python train.py --num_attention_heads=4 --num_key_value_heads=4 --norm_place="pre" --positions="rope" --bias="none" --tie_word_embeddings=false --init="uniform" --init_std_qkv=0.0422 --init_std_down=0.00747 --warmup_steps=96 --decay_shape="linear" --doc_mask=false
Each number is 128 + 24 x the weight over its row's rms, rounded and kept within 0 to 255. Layers, rows and columns count from 0. Numbers have three digits each. The size before them is the row's rms in percent of the matrix's.

# layer 3 MLP down (transposed), 512x256, rms 0.224, rows 22-58, columns 0-127
101:130109100155157141153122074124083118100155122070146112100100112125102152118119104168102154135119131135129163151135094101140096133169083150118148165087176142121074157089103135089125145116104103105109150116127120131112109159153137168155137153123124152107120128175111187100127095124127137118159109149065127125116115145115120125136083145159110141127116128107122121164093142126109126152122
094:127090110137159088126120123139141103167128093148093114166155147105160129112113129165136134126140137147172163113080107139106161080089104098112130065110149145112139125108144154159134101082134202102133170139114127130128106127140115124150139127118098160121146137133154149120181156169124148108128102154116092116129115156164130151144151178138160134143120089099130158182091099145182134114105
104:162139120145107139097137111118096143162181178113160117100170111131071079151133122170219101139125132127090117144116100142134149124121127166089106076140124115126161133129120123141153111126122120153132119143130169124119114096121177109121126152139120110130161124127078117124153142113109082131108151124150125167135138115160144147139130135141068127114130139119146128140138190142148162143121
102:129151175140132132158123148106116102100124163157141151112111142144112131112140087091108104127101157119128133169105122128087108123122084139139159156102138114088151182162137136124078168131196104116105122116137152128106109105155128154146158140136129129119163144107148116173148138140094132084141130141093105130137158112139159137085137129127128130106142122115124106132148162165136080109172
096:121115122124162133118120128163093129144121105135143125141109154113092119128138110132090113114148063074093159116110089129175122092097139119149107121110125086168130148147125150075094137154170124122162115142141102142072154132074164092073145134168134109148120098121139142178125113140138148157153134133129124139105137138146132206138138149162113150132138155095116146187095152115160132128130
097:104121119128123106133133105126089073127101121119112101153126134129144128146106132118091119107121099175138093095141095103171160153102143108127149117130159144108139142085131109152114162096170080161111105144071110153137130106122158148110118142122123146068195134097146143109124102149128118112159102133133125135098073110122134139127134109128109107081136131175087094119114142174122112123131
100:155137133144139133136127124124147099142139091145101131157153150105103144146131104096131091159067145158126138141109120157177108111104136121153128103076087121092124100137142148128106178065128140147055114139087176109163086114140177140138110157093150126117144107116098137142110155138112154133177103149119116134130118151146106099117131154158083126123142125101129160144135096134112116107128
105:101136128173103155133107104141137153138140138152133160086106135157151119133137129102169103176153144126126125141162106150115122144123136134139128063150122166110109125124099163120156120134133096144139145089112140178106157145151141116109098082141171095119106136137141099134145100105133143143120105129153152139099168123101117145136160123157081107078133122139161129156119129097102107108126
096:141128157140142131106128180161074118150158130101104148102138144131106127128114162152114076141122123118133154137124097118162087100138165137122126149178132110157136133156133115133116143166126141141117110123170114178143125097111175152174108133104139129102114089111129163159142087109146127129112120117162171112138109132117141121143104132100129108136123145105123132129074058126141115115166
095:157118133142129135130119148180130130180171176141126093120124148145132141122116150110131123122115158061105121169092107134141116122148159157143144137091109128171119100116116144124166110096134158091121130133196134140129093135148126083116149090081129149093095122139181113113143124130163156124137102126131123076150115090139141096118116090076101151138144109158131159151125144187158096089113
104:123183150114108178134127114124125148106136136098121145091096107142113177144150106100171080075094134125120102137099124141119149107115080090164151193141121106173153129147104098124113129105116119107152162145154133112106113126147168112130158170126120136145134129109169099139139156121131112109082109088139120141136092153150124100124128102114106082104120138101145142158110127133130139138134
104:141133147120101137126085145153174123130141082038122109106091175090130124151151128122155144174104152121126114111148115194138096125116113140130140147182113125129136127133100086149127111130138179142177140135148138119141100107173145120159122160142185157080115107127136096100095109142099151150105120098100163133163112092098114127148142103126130125126119188121134147087146088133124137118124
089:136137155155137111131173115152077197122141133144102183115137131129122136146110164118171150140163141144143105102072125107149120123106153100129128114125139173111085102081119153115118143098137155098136124133111069129147123095109140114179124135156114090150106123095131128120131107133155097142150088089141134123128114124160097120119106152099113139118101121134141116176112131116117165168072
095:151083157113065142122098140152103120148119125125178182203123128119109116131094103114133154091143123128151121131122110131110087138095094165124159126146176133177103139135111141112086127149116187088110107138102126175110142094135101103139095116117145125119107138157137145082116133095118115093144115115125169126115143112170121081132148133122114120151105158152132131110138133128130129133148
104:119122110129100150157138122096131148088088106167158122111155092135117144121148129131106089121089118125163110158132146125152111127114113113080120119143132151154126116110170129189102129166108093128106146079122108159131113104122115116096104091110098113095128116089069100146156141105138143140150098125119122156103185092122119157108117106157147117102148165139143093126130089108098154140130
098:136147124159132107136107161116145111077126167139079125084176107131114137135129111139136114061136161141108132126128102122126141124162132133071161088119117103088083096116121118096172141115132136150091139128111152133147119152124150117160122111113140120108115103120147121150080147111104127141105123107152084129125107144098117116160151099107139139141095108087127099143116121109133119099164
098:080126127105127152155092094094111107119085138132105134101123118115140104149136120146088165129121108139153136123147128142126146077146109105095133100111096131144091132154114114144173142119156124169154165090114120097108097146137136145128114132123086159081137085136152140087155135091122152150106167138142178172114131157124105113124110099135152140151096088144118133123134109147133120129137
102:083144100152148154150115090085136109157147121162137126159121134160131096111122135146081108142145106122137136131107141100192134161109131075138160145092113144135171109135137114152141153136112129107119142144133130124125128151129102098163137143116149116110133091170113141124150124120124136156158136123123159087124079150115128159071123088124096124144131134158091136153116178116102098182083
101:122129153124146089110117090176147159126177122120141122138154084135131144124066126131128084128149113145149162125093095189127147124125127169079131150116124120132125113121137169153119139141136081109140155163111149123096145124152125173177194105124139157149134114090124167134128151117128163124109140119159089115104147115101125140090132120110076109182152113150117132118106132154139164085163
096:120143132111152134150130115111130093122136135151122137121110125142120109079117144117131163120127147139164099105151091129075137138114111125147124143194123114178170160122138141113122110156160121093117149102157150105109151142118111099172122166172059116137119128145091089106128147117131103105129130074134173151144076134111112089165120098117102137110164126145141101106091101155139068120144
090:137120138138151155126108104135116140091127119081098124099138113118158104126131129087103142139139148090166112133096110122099134164158109141134153109088151101141097111108106127094166129099114132117140089192143131161144117079130127116118116154135159148134112119137113115146100082137109140137124113168114127111129101110141113103118147147132134169143135132133094135130113088156126105138111
107:108131175138129112134150118108151131111124099142162116178175097124099127130115105130134083109160138147139143095131116173089164125092099098136120138138098118119146116103159118144103184109093104125097168131083159103123148096132121125113125081128123104127111135135110130127083169098108148152137133114129127086155096094062181131163120140130107127118118129100118165132126089125140161145082
107:131099135115134121102131066109102167095155095164130114130151132156098148119161114129126126155128145151093121098138122150114106120092145110107118115109076160139074124119160164177104103095138145176121155165151185134137166131187130141141111131120116154090137097161099162127159099124116122148160113093167141132146113165148115102168139106108149144091102122147100123145129136096094138142140
101:121154146120117067140130124186073151128148139143149157095129151137112157127125121132112155154093120083155126134145095162168129093112153152147121139138102106142180137133144151108165135111109125077102150115123133136135186105123148149137152137146110095115143149134098110146063133161136106164120091112125130146107117130105123138146128137148137085142171165099100143162133125135132134097094
101:150149122118147144131135117097117141094134127157135166092136089170098114165113149142124190122142148163132111125148124144148131165176140149133099160104086104126085112150145147129133136112140135151119155127120149124094125105094120139119126150102147064116149110121094186102112144091095076165111120171085185152118117149125141163093117137126165120111115141133102137097143144111133144115148
094:111142078130139142114157173133114091133098141138133163112105160113146112153134087128107105105167160101153130113105103083133108128132136113165139134145152189124166136097174121143104147135112114119130103167120121134102227158130139146146116123133148109153111147109111125134167141155163167132132113142112129171188125161126098135151169109098120131178145122130132112086146106153165112110117
099:141113112134094085127164108129124088128149120180133138141181170101113155165139127095140115148140132134111166146161140134145125112111167125131128137083147160121164135119166113135130093091127155127133132116137133081120123119147105121146131099137116122068166132113110173154156094088133108155168086144135133111167165133106112161120143110129106119104122114122132150128105110126136119159155
101:140139120111083130106162138138171126101139108118144065149111164187094116173151144116124118087157141138146154123095184157142076135157085088120133116130114120136125135124119088131121137172115156160088074118132111096112118132126110141156139073184098127116151104117055095153129134129116103119130131160139094137084121151111085101153117133093160139151119128144074110144098098098113158165125
095:103125153111119140137107119153128165145121111140135125148102134104136153145122163149130102143145093144113139146111140124150124149150122147136130139136094127119126120107123105086157111141117115160155104130120176138128100144153149149085128129105097114164112147178137159131162109108112112105156133121132140134125169116125097149110138129130129141126106137130126154152131134128140162110120
095:163123116107171114129103134189101126131168116138124117168142108155157127153151149146113128154102170128177104108112185109141164149109120153111126095144135125159114083113162101086125160169156146128154159140097112132144096135127131147126147131121150151064117129148124144131142113125153129134126135139136096115146135163093124073122113163089124140133115125133194166150130152120136178139126
105:134156111090166155104158104154158117127120094091113117146132162096113128140182079114132162134133123093149105151123116151112166120132102156144126155118137128138099118126119110119102137106090136142085106106152104102144140121112131115092096120136126148133123136132153137120109123125131117152125122126121192178127124089180149092123119143151120123134143173137119134136107121131121132133163
101:136111124148136141110166109091157105170164139115130145165134160150174159122148091136140147111118149122122119102145105110133153164173163121116156167167155118103111128133075098143108089121181090166158124179113138111128131135111102136092143130103157135191128135170145164114159174135146142152150075142133151096129138112143150145109115112148137140130125149181164103129116156136148124120113
086:159149130131126136107107164131091154118117150120116164135107168154174117154154131048099135118136125137124123126159118118097088113139137118138111078127133132107106134129112111153184130121163125104146143124112117167125111056083132133127122130120126134135091171083144128179114141140119125169131156122144126160111145146133108127118148105107101122135092158155127132163129148134143126134119
105:153094116114090133101134138101121129141123136097147071154182138128120120094086119131129173140107137121126133117133214110083134120129177123146158108140160122159114164107159082124128159131136129107142156128091166116136078122124092112095160098106134118114120115087092097142143105150118128159091135109148075124146110098125153112133153103142118083119099157134184134166101122086124140164092
103:136097120104146169150138112161112124173140137116148134108110130135181145108155116119115122196126141137139134134097129116142132120117178156162134132159104147134093097081136154161104085129110150124160101117157102140126126136114120113130147164136164142083109159161132147132117120153106134152132150113110108112158124119120122119109123151131157126125121102160131094126132124118143126130129
101:129084134121151095115122114149116157120126112125138130097110147129146159114108148126133133120102086165147132142158094145158127125101104154174124173115145126140130109174092159156143144140139169117129141147127157154123102105134148113099070140156134133103128105108158150129097158171172138144120116149116161145098124127150118131106139132149137165123148116118149129080161149113100081067193
099:114103122140117105154104164110132127108104146119133126149092104123138161169142155137114115188115152091120168143110097138083135093128122112082130133130110137152096104162152157103145141110116160117117163141129089154095185107120138159144098139139143132138145132151089124104148100131136152110089083170082094097128120124132158149110149101117091113163155145157111092119139110115117145142135
# layer 3 MLP gate, 512x256, rms 0.245, rows 23-58, columns 0-127
099:136133120139106145132150120162159138112111132104113140135188121118136182098139099115155124158140152113157105083149120130109138119115123134161088160084163063151151087080102125118127122125171096160122156123152137084151114099138105136085109116096179130131134130111127110120086145091120125158095116103166142113109155119097102116091130110127122131146114175117154146122172152152130159132140
135:142108151114183087169115161099138098069091131094135143143096123129128183119149128074119109103129116129145133114127132144124145104111146130141092150128130118115075160139128128141101141156104135108078096097116111131151130134126156086091150095152152149158121104159172073146092115130086115145122136119134095115116125148100106143129085164127171105130164118149082098124130148108139122159118
108:114147121102170142160115148116101159109095147124135095131128184158120159144106142142102152075093105147131126146077129156070162115145191121164106143152104104126112090114092150123121131150123148139120144109140161121163096122125081103143135132104137115096120110115138106113117127143142178117142127135130158114148161097131092152167137098130158117164141131094121156106159147178137124099134
091:149092099081147166109146150153124104104154113151138096097085143148105135107106142125166139149136103127100166122107170127103147114115131087156140136136158084130141139131111127142123152141192126142166118109146098146097115147053123091108161110137140134106150070123165102167111109134152107146172156146116124128133146135130126134106129118150113116109099111102111134132119138135100108115120
088:147106140132130147148144182126165144090108112107122137118119132101165106137197121143155129179113147103149140132113163137131142093131128133112111123119146131135125114158123098098171120109155180151121118137162143098147129161127114102119114110111127099120114112165132097180126164158087061120139126108191116119145146078147101139100121141128081121162140117103139109092137103083102136107114
089:128097147148164135188102119136124137075100169168119135127137145103183152095140141129133166129114096094156128148114166107156109099118126170127078128126148137128146068151128110107140164117137112136134129125114115168121102115155137136140120096159160094112141132100122121076144094166145152141113090165161099118095136137152093120150151123153186161124104192133172099120173125137116162121111
107:090164152167154124109100087100091137127133116126170114167128165168153159137148132139137162128157132125121136102135155163128117108117137148171087173097137107080141126125144157113064135102131139121128144104116113138157135125167166102139200131124114084116139138162136137155140138147154093149158113114106164091179120110138144127129147118137122114133139132110052124092145142125143081133137
093:137108204152143119136108139069121130118105138102122132079161103158138128164146133121137119115152102123182106160089131135133133157097132108132148125109106128121122137133103169144111116136165129151104102155155145116140158130150102111121136169174125130120148130151121125115146099117162143156111156142158152084098153155112145125122122121110139128143140179124159123098163129154120161108094
092:147133138093136112160122124127120139117149104118131118103117118175126103134127103085146134145152135165141079142148098182145143109116145133096126109120164125139104154168140124138093159126130128131078118146127098120109119083143117172130119111140125110143097126133085130084154137175137089148118109127140140151130133128145135094112153146158153158149113134151122068179113111110126118134139
105:120113119135080165141115078105149152106166148134103129118148146129096150107136145114187094131130124169095103141114112149132143130088135140103134127133101088131163114115086123161151133140122131109117136139124106104127158114122115114106149122139141122114147106083139099132120133118133089121115099144113124172135094149091145173108176154137173091123151096145113121117167142067121099098141
110:135128129155108134095135109172133133128127124094143126145144114110108102153192167146106165143144135099169112124107137121119113137114091157104100092163104146130168137158143191145150146152159157140171100138128126115159127148099156110121148147131156146080140130113125135082135125143148121117140091156094113117135094146154141071109145137151084155158095160129129104130131150119156129148122
086:128140136158165115152126084166128135103104151166140184142171138125164152144143107123134101115126160131131142091101146149114099112123103130137118146108138143156103122094160152136177106144106129106162128109114107155159154126141122124116112118134127072116121108144155152135096068164146103099096103129150121147105118148161071110145116155154148120078122102146164100153112127132087128138074
104:078108094106099149139153107143120115163133107106121167105170108132066159168121139110119126136111055133158110134122092078150098107124114150124154109166132100169113144138143139144145131150124144101156100131122126125105134165135066122094159135113134133137117105115102135106126149155132096099117154127110122163131101084149118080116133130096155095159084162160120080120132154141113118175128
115:129129122122115152134138154122078127092115108091163104106078132148114175140131122154122128162140135118132107162162128112101095169088141096118106107118136115119186093121148113122131155160097150198150173147112133140172149162129127092140105090127117152167100103152115137078115149087111147132104141104213180140119127140107166160134110163143131146126152119167155121160158115126185160151132
089:141107135122220165132121119076067111158131136132124086115108138125143123132115119130151115115121143122118105103119173144128168122119142102159121076081101108134150132114105157125137065133154117135147112141092132117121154102160129132140130157127131103152111120163094151100123111117102112093111143146155104129145188159143158141137163106118129088163108115140153096128138122150069113101119
097:124116104100181130088138107082140140143129149154141108079135129100049117108065124087176120103104128092067131136101137106116117142140128125152126172144156130107156107094140112139101130140120138118127099116166126137122139112132097090123123093148126128140122167143122136134140139121108126109117130126104124117101170144125145158128169135101119115150119117124123149101138130130054170140151
095:110149125120126117103162138140124162111108150151130129136139115105138155131133103113171130141122119113131138142118135127162141138160129130117140137124068101124098093119109127161146106121133070130137168103082113175093080127156152120113130131171139108140145117156145105095143101095176136104122103125150144124120154130131186157113119145117092138125143183115136096138107156174160131100121
096:088180178144110127133146128074115128111122113112132133124126142152145122153088131120111109155142109091144136139138134133119116120138093116097137162168123132110077141054147104155140113110117119125151171122132134149193097143135096152142160107117176152145113121087135116101163119118143129113145105120090088137159142165135109139143123133156115143174146191119161180135157128127130091169138
090:139136140131084115158122108203118100147136135094155155155125142141103114146140130157175126108112173122133102103163154167169077128104127128166145154151141097138106103117111124100104101103158147145131124109049116117176142137085111132123099120080124112155161129133143131166148139148133161129126135133122084116135161093133138115109151144119124124128093136136106125119114110149127102141122
087:085120142144189176146104153176177176108123086125123139145101160119133170163136112120140141138067108123145106093126123137130090155157170123192110145125120107104110112108137092146097133131094102157142101096131123101097110152113128134127148137055129135114164158124124191096114155112094132099125184121123141146145128119120103161127166146152095137120110135108142105150161172137140113109116
113:094150165150132130145125181142162109106108117104117110143120143162107146143117107133172165130144130170138158113128154169099127098166107126122117166065121159110175118123159136137093140134103139125160132157133128131176147144144149116114106163093121121133115125146169103108161117130127117106156142112151176093136130109142101136143146136131111159157137138129156136118122167167131111080114
103:106110152132102091135152130105134126128117087122147160130148135165124135120165137102110125123147129170151144159134095127134079155155148092133138131104149130110164113109126102118130081138092117119131146156106161110125132139156125102101125120146115130135157108104116153080125147078094118120117152100164091147099108150125131178148122138112119122116154105127138099116109156110105094132166
111:125101139107155128136123108190137113089092159123140170098089110162148105128097129135107150112120133123150141088137106157164144133068132100193109125115106128130152141110137147144122148139143154087120146116091146139132136087106115107121113148129134173134181140077091084129146147096121137122096154158122140140109137167097069133150111161086132113142115153102113152103127116149123139123108
105:149136114129100138138125160160119120177146117101146146155106097144126137139113105102110184112109096147100131091097103123114126129136072151110143084145093168095116132131121112166190133124115109159111132128146141122162161134085126147130136135109139138135101099130100169123135143150117120115149157137104140114120109121139151120109113165171140148138117119151121111133106162135103140163140
092:109147160155173107127144113141185135105099126099135128126125119115151125129135116131174129160132092083148137139088133121070077145128140134143091165127122135092110159104085102162102161162148102137141069148106092158112180119126110152138117140088157107130158112119134181078079107144096167126142129135125108121097123097125127146129120126161131093111130125174100133155136113163160133190094
098:156131132129126130128160099113115114105143119108165130136093158095142104125104113097094130101132118141116132124133115151154109124154152136144109186141143117145121115152122143153101150137179159126164113140089151137185145142146132135112083126114103167110118149094119112143126152144142149152145165165160106125133069128130170136125114133140095117122097095111132084119091098126114112095162
108:136096115112177121163137134098120129124095093098120102140097134067140109064124112123113088097137085130130130129136094172151149123171131109152150161145119158090148135113136152127122147069126111116104160133152150112147147150156090077107118124117122135105163119147132183124134107155094120128144128158123143107168119136139117121061102128171148138123087129079109140103121110172118118121137
102:106118133164177117123096136119145125108135102136112132100125148125145068180140105106140122128088122110166116173130167114136152138097175133109112130083120123162106129118143118109087142142127148148152127122188110083070121103104108065129113117128090146151119123137184121095143113169101113097107156112120145120178159096132167149158147163122130097110139117104092166166125114150071125173142
092:102110117124134117128145072131119164123120137090117146085182106135151155095098121115113082087122136136111146135124113168147157179136176137091137125151126086143158141118088152122127116093079131155141111158152105145097143163172153148101117182122135163105131158136124173136128117106087080146129155107130113092092152140152120151170117146143121098076142109109114141155134106121148143144149
102:136125112112133101106150142141144100137130151153149136099108124122120103093126146103145143118153154115182104140143119171125133161122100136130111099126097113130144099162160144088128114123113164123090090083148109082121160160114120145135142143150107160144135119095136136148096124138151144137128099102133160142183142092151149114108188143135144156164137113080165122128094094123128081094131
099:132157081147114117133144096129111152145153105125149137136077119133113108122107129113154123093129132181169148117123136138139114155142132149140145092136072118155127139105128141156151149089095138142132084103120162146102182119163123111177137080148127142139094106132109173145038142142118144110154137147149165101121112165161096163129155142156162090114157138098107097146110155142155175139143
088:148100119176108084083125162145106115117159093170117157154172120128138145138150136079105142124139122133125110108163141150115117095136117157125108119139144145155104117108107104137137160102175158084179132131130127151152133105135093107146141096091120121140185111119111115138136162109144148138109125144135138187138119111101122132140174122112121141126109144110127129140084135105113139129085
108:183151063166087108130143109120130156155110136138094118156151115134129140108142135138104100148117130132138105122135148120151164125118085121127155164078140137141109158143110122133108120112124106151148120158112126108148135107147111147163152132131136096129104123138193096174110121082178124143118110119142113117191132126118105062123101180124102087115090123128111139154111129146148154100127
103:133076108103138161127136098134146113152109108122152122122129119088164122105097126090102149167134110157151105121108139139158164133131150085146100125119085162158107097119093135128119152132103100098159156172147108095099114185150142132126130130138154139121081116143078155115160086118063139141117128151136119141107137123122124125121112192126095136165117150116105140123137144171157108116136
098:139133081140143189157120096109148149154113149135109093133131109150093098156125139155154153168178183130157133119122128116152096115093032124127084143138136129088134112105128117142108122123132146133125140146115131164104145104112184096149142154135126083119109130111140140132152156109147128133151139119130098131140113133135147100089147055113188114135054133133149119135150130132130101101120
099:111068102174139112123120088161153141145122113143165106134148140148108137153106153118123121128147108155142150154144115150104140114119103123129140135132130159134138129140136149114118112102150099158097082155176138115081148125127132146166110116125125155095155117071109111136118120136095109121100122176151085133139122169150179136119151130160124140108145146152124157125151111139149121133138
# layer 3 MLP up, 512x256, rms 0.247, rows 23-58, columns 0-127
099:101076177099160123158135154116129144097122143161149142094149181137117177126132137114149148118075127099151135126109107098131159109109112119146121107119127180173101130088122131140119131125147160106126148105117124142095122149135159142143149145163124162114153127143128136130153129135144139094200091152101166158155159115105149139131103169171098141141106103128141121122123055140137150147104
126:143165067107100171089154104125114131126164149132147146099141135120119081091127121159161143156138101138087110163092102163169131169104110152127147119142093147159151104101167058088147085095112096114175139138163126160107122139178139152125125149108143117107074133098128167135143104125137158132122134109143132160151135108160117165134132127118131178121100143110160128136116162133134159132104
106:130114129211052098138120138120154147150120151128112123142082118159129119144167125137117149084113153131154109120100121146117134111122176122111112107117142149138163107144097164125092155118148131132117104084122145137157139129155080119147120112108128087130104135087168127142149144118190120101130131110125132141198127081128133127089148159127134078131139155077090148099101131152120131070118
095:164081099077124136125125150167138126094136109125139132126094160172114140098112137185150121135136143131102148146124145134060148090130132082133136123131122117142128135181086113117117150150173156123178113105138120135120139139071109116135164132137151123093141092117143143180111113142131108094139150135130137132151125139114136126105131116153128119127116104105131164140138139145117119129149
084:114141114121133106114109090118115125120135145138155139139127101135074143151109111117072134095153107165116120103141142123131133136062088121131167148151116109149105164141165127107089124139110094168123142107099146130163135103140103125112123106136153136092160187122143161121115150103112170168116121124094121090119092173132135080142114124118134125116119151120123091115103162107106097122155
096:144138095125098142094104101151167139137151133142149144102143132126118082124167186108112153122114154105165132132105187101115116115131155140112127116148126161151110143141156132145114140140094133105147134124163147082149140138132092104118128129156126103132149141128137118142203173147129088114155134136126129068174122125167166121137125096190122159131129135105112140135127151118149177171122
116:114082120123117122171124161129150119111138121132103169124180086132129099140142156098146132127178119117114170129093125112106118111156088133123175137159148110175118138173104130095167097118095092170125126139135134142106095139119066137081058114162116164104107118139101153124141123108117155135160099165151133115099091119131137144140148117138159142117080149108146124180105131121130162099149
093:164144137172136087128151104151124118130116146119153148117140132138108121121137143122128126154116156138095112120080153122118097149143140143146172108168083134159145114127107130110130126145100147135113097133123115111117157136159120139140141156123142120103133141147116097156141132111140091103093125109135124126124136119142155082102093119110115151152118092130138158137138139215156127142157
089:113126106142091174122138122149142131130149132109091119150141110124107157134134194165082109141132164131115184176117126122121099140134099107175138135131100106127139137130135158121156122109156109118123173123089143153120061149108118106087114170070135155146135117111114113162084151084148137130163136124153134092112119130101125147168123169107104127177131108100141144079086146138120141134094
101:134129108112091137098065101135126131113112155157133152142133142102096156118152153127147091113111138157092121145112126148105165149123145120130125165180127082133128145117099139173168171165152082148168137124142147177152139094113101117153133124135143127153157115130116122173114150092126146102146108105134152152139138143141132111113096136106135105109130124127112145142145091101125150118125
100:141128143130112121144096132185136177154119150087149121112106146122111128143147096128133141140119174140127102107091139101117085150121069118110107145117128157177090109142097140166158120075144155140147097135155106140134131070134086137149155117148146148108163128143138132079121149135119149129097081101114146148118111149133128123141132129086159127121063152136075117142140141158136095089133
091:113173143122140142137125132125113115112087119143142134095156127153158143119162135101132120097119164142168171102108123122113081139120123098103122164146136157167144122141183157105136099122114151095126108092118126116160152109129109114130095115102099078090175119151146165144115086128138134112141096144164108094108114117154099147115082123165121118086122073121149121147141119147092109137070
099:111086124116108097141124162094126150121131158133159130121147129111119127142138146123164141105126113155155128107111140128143189122145111173119132151136137096136098141143147164154077162094141180072115126128127144109101156116085152109124155126137134145076126130120126144127133141146096117090111122144147097137131103166155126116145172180115120094142092166126117139038160130151134128141101
115:116188128122129132122139158132128125079132096131154085101128109145145118103169136159090087176128146108118095148175143148119120158114132101097109102121108139156147081146149106140125152139141134160145139110119121135153122166140201147107147094142089128149095141130138153078125160120154127151117104097190145167104145113120157153132110148168132145098155119157154121124142145148199128140126
087:122153118149077120135161140156169111105126166154125194098159111093113118138110099117079149147150156128123177151113087112141105161137130153139123149132170150131113126108115092133129146138109160144115194142161117150103095165103118119145142106169150132095134113071127104122112145141159140130133145135100157124091072107124091129109086135112120150088123152144087152172100121134147159121161
096:110140092168094135150101092142119103109122158167105117194121154139141142128169087132146120117126147128162156132128127122182172167119071121144097081127115087156084115125120138165139113119089110124132150151098102149143117085142161182127135146136088117139172114096136130153128142146127147167112142131168126155137081113135141115160113123115111123096161155168125112087125085168142106084144
093:107112139126121132127133145093116121113148136063132144121157132107135110150079134129102120131144103122109126138134127103054090108148124087124120153128141160120165126117117156099132129087190141169125118100123168123141159147121128141150137112088145141111074122080156170119127173152126101145136098118144097095130109127140107120141142140115172138163139077123114154144164144093058122129111
095:193117085110163110128123116147146138134110126164136117126152104075130130131131110117156155130138090157093126117112138130115136106142142126135111151085139138152144100198127161114128113108141123097116142133117161131095118107142139129067095135163101126096153138150104131142106119139143143156115173147173145119123125131098100099112148118119134127123103081140094080119081151140119161112105
091:138112129125134159159142113137114101125157141129092058141097097158147104130120073162113147112117108148096157154105115110128137081128090094139154095105104142136165149149105139153114148158124104089147084163138149140071108120118170123132140138155144138132093132099118126125137115157194107136105084083149137177113131099096124140120126141114122156080123120135119161156134171133065104160149
082:126125122117098154142166087115145131092109103105145111122157123158117141135162115117103120105097138132148090148132128104147103056102156120098123127117151086138133141144090120101119149144140150116116135122152145143099084075079125145085075142099162123123177145141079150125124141110113138109161115137148154132105133143132152142108130105126135165152118095113111131136069107138111095166144
109:125133113162199117188106137130139178113147149066118135140136133157112113169120133164144132114119135128124125150134108079103116092144119130145111144117116158135133119104135104152118114152120125181148147114127119144129106128126122133117140122154125094110100143075165134128141108134106151101136162098137148145150119118139104111125139105118151150145137119201121095126128140137145136127141
101:150113116160107123135130112172088140112151128136120143119138119109150173126093129109128136115133140139088101118131109132149133123107139115111123146110122118143114100104140152106094148137140154149159134118167114108105064134136131114135115141120158142135149127160062111101105119152134089120161114156206141118141155153166107128157161131111105128158084132147145134152133154118071073107131
111:141130159094105114171121099150116103149133140121117149109134081154101120166135096168127125113110133146150164089132136152113141096122124126179136127158086125114131165086136113163121148131139114112096094097136157172132149077136084110141107143126121164144143102131133124129125131130151210105106177109113153152120134149124086159136155107117128113126138166122111136089105129156119171132106
106:164143122134121166122132175162138126156147122121158130139138113157122139139138122067158165119103126141094143098118122144080137114141141136132109094135139150141140103170115164125160131147171067142111095109147116125126143123088106115153118090148128100120105108112122144108115142135150151104197121103095163160089119128136139085112113120161126098135157142108121140140125103106141149086139
094:091116156128149094116121152155134133096136141149149116078134146144135158137169139151131124133097126103134115169114139114151127141116137179085104134143139143096142120124147141150096163133112137125114132169139145125130123093158116148108138159152143081169117136141171155113134095150140131100155112089150124169129171096107094191128134107115138092110117089166147160133133099134130099130112
094:126155137145108097095138116120135135113132093120124171113126128140115126125141129113145122167148106125165121095153108134123165097115123161177148114109127134134092104145105140151152154118096137162140154106168137117067087162129137135155124137098145142155112135123114156109174070146115084099152132124117107099126163138156145171126141116149165123110142120150126173120104139164184134130087
102:090150171140071123081109130154103112123199122133137181114132165121084136170121158167082143086113121156155123146129156143134110131124126140141111125107176084127120109120144127132138082154108153136187122129095091105122115139110158170173138120158126100157117148115112130145099131095188130095141098098108137164093169159118129129153110087106127148128120137138127127127132140096130149117110
099:138154116161086103144097078164124123150133105122145118152117143148154133132121138149118111128124106106099144154138109142100141123143111144110119120098140064139129116134149181119110112119131132117143123101156115159128144120123058166140114116157137119092090126133084148132114130126116133112098153120121143131117130151107105110142120105129092082126148114120186092122130152074161152138131
093:121088137114149104128089134121130099116120116159085109162092131146110125179129092150152148130137123178117109148137141103166131115116157107170111155138091139135086123118134096123104119157147115138148129075100129109148118166130095138169113098154122150111117119107128128138140130136179133107115154175149134142132159139105164089095073093132148153155087120175162147106114163137119125096118
106:141139107096108104108127169117117112127089134124138128134091146083115111107151135104126123116157142130136118127162085169104118160155100135104121113087086146128150099153157094109128121127117134115089088045171096092118167159136130090143133117152122154161120094111143135114120122156160152127134123144118160137139126095185156132129134139113126139140156111123160143104122093139160110131164
102:145116110140161110085128156175148105103151113132150162122154138155116180117146113139097133111138142079097099134131133097165099125150136133124159117156122100128099126154109118086128124135148133127122140118149117104143152113153103170129128150081134131133099130120155095165135124164140135131140112131090138139098106058141116092110120102092175143150126113141104108103144092123145162121099
090:149080120167100102095138120155096119119110080166133142157171085152172136137123165090101107123121097132131134125172115143107104123141144146140121127143134125163095115114130062122101138135161149135156148114100156125168143112146081137130125121107116097147192118105129130130141152098128138100125118123153119163133106094129122182150148107111083117168133167142127106116082149095120109165076
104:080165099152123124112144079141132123158127136136167127120138109127107152147132149125139112094134180163157149157088166178125155106116092125144132184122129114119112119128153125154158093150131150112166114163153142119104137149127075157113137138140125100118135151115146103157116063144112155106166157105140109118156126132144121142197082146139098144137144155148154121133176154181121119141131
109:106116086113123165145138134154086107152111120142140085116135080097165111129123132089100164149163137148106110116118130151145162095081161100106119120134090118141133149145106107164088135095124125108135075155122121136099148133158130134125113138120145124083075128145076138115122123113103132115134125143126117140149124108113119093122078152131119107151097159132126142131151122150142116132135
102:121137178141125167128127101113140130136160123136160146192145128171166115144179113115127132134168101123172099159153087115134118188122119156134116151109149123144165133119094106131115143136189117188160109131145127189113106151130111088170107126146132151138104105156113143149145125102106134098123154145154105166152124128111141165118110095138124178155131133155153131102105122112153133126120
095:107124129102142117177156129126098113110122124153134122166115161136152101103149113124135135119070134126171147123084119102031131143142110119130141129143147153153129107084072101095081111169132082146129140105123115133103149155083136114145131129134120140126128141160148162144132138114131109149129104150130129129179107149163170149154128139122148108108118156149123144086125144107122122165098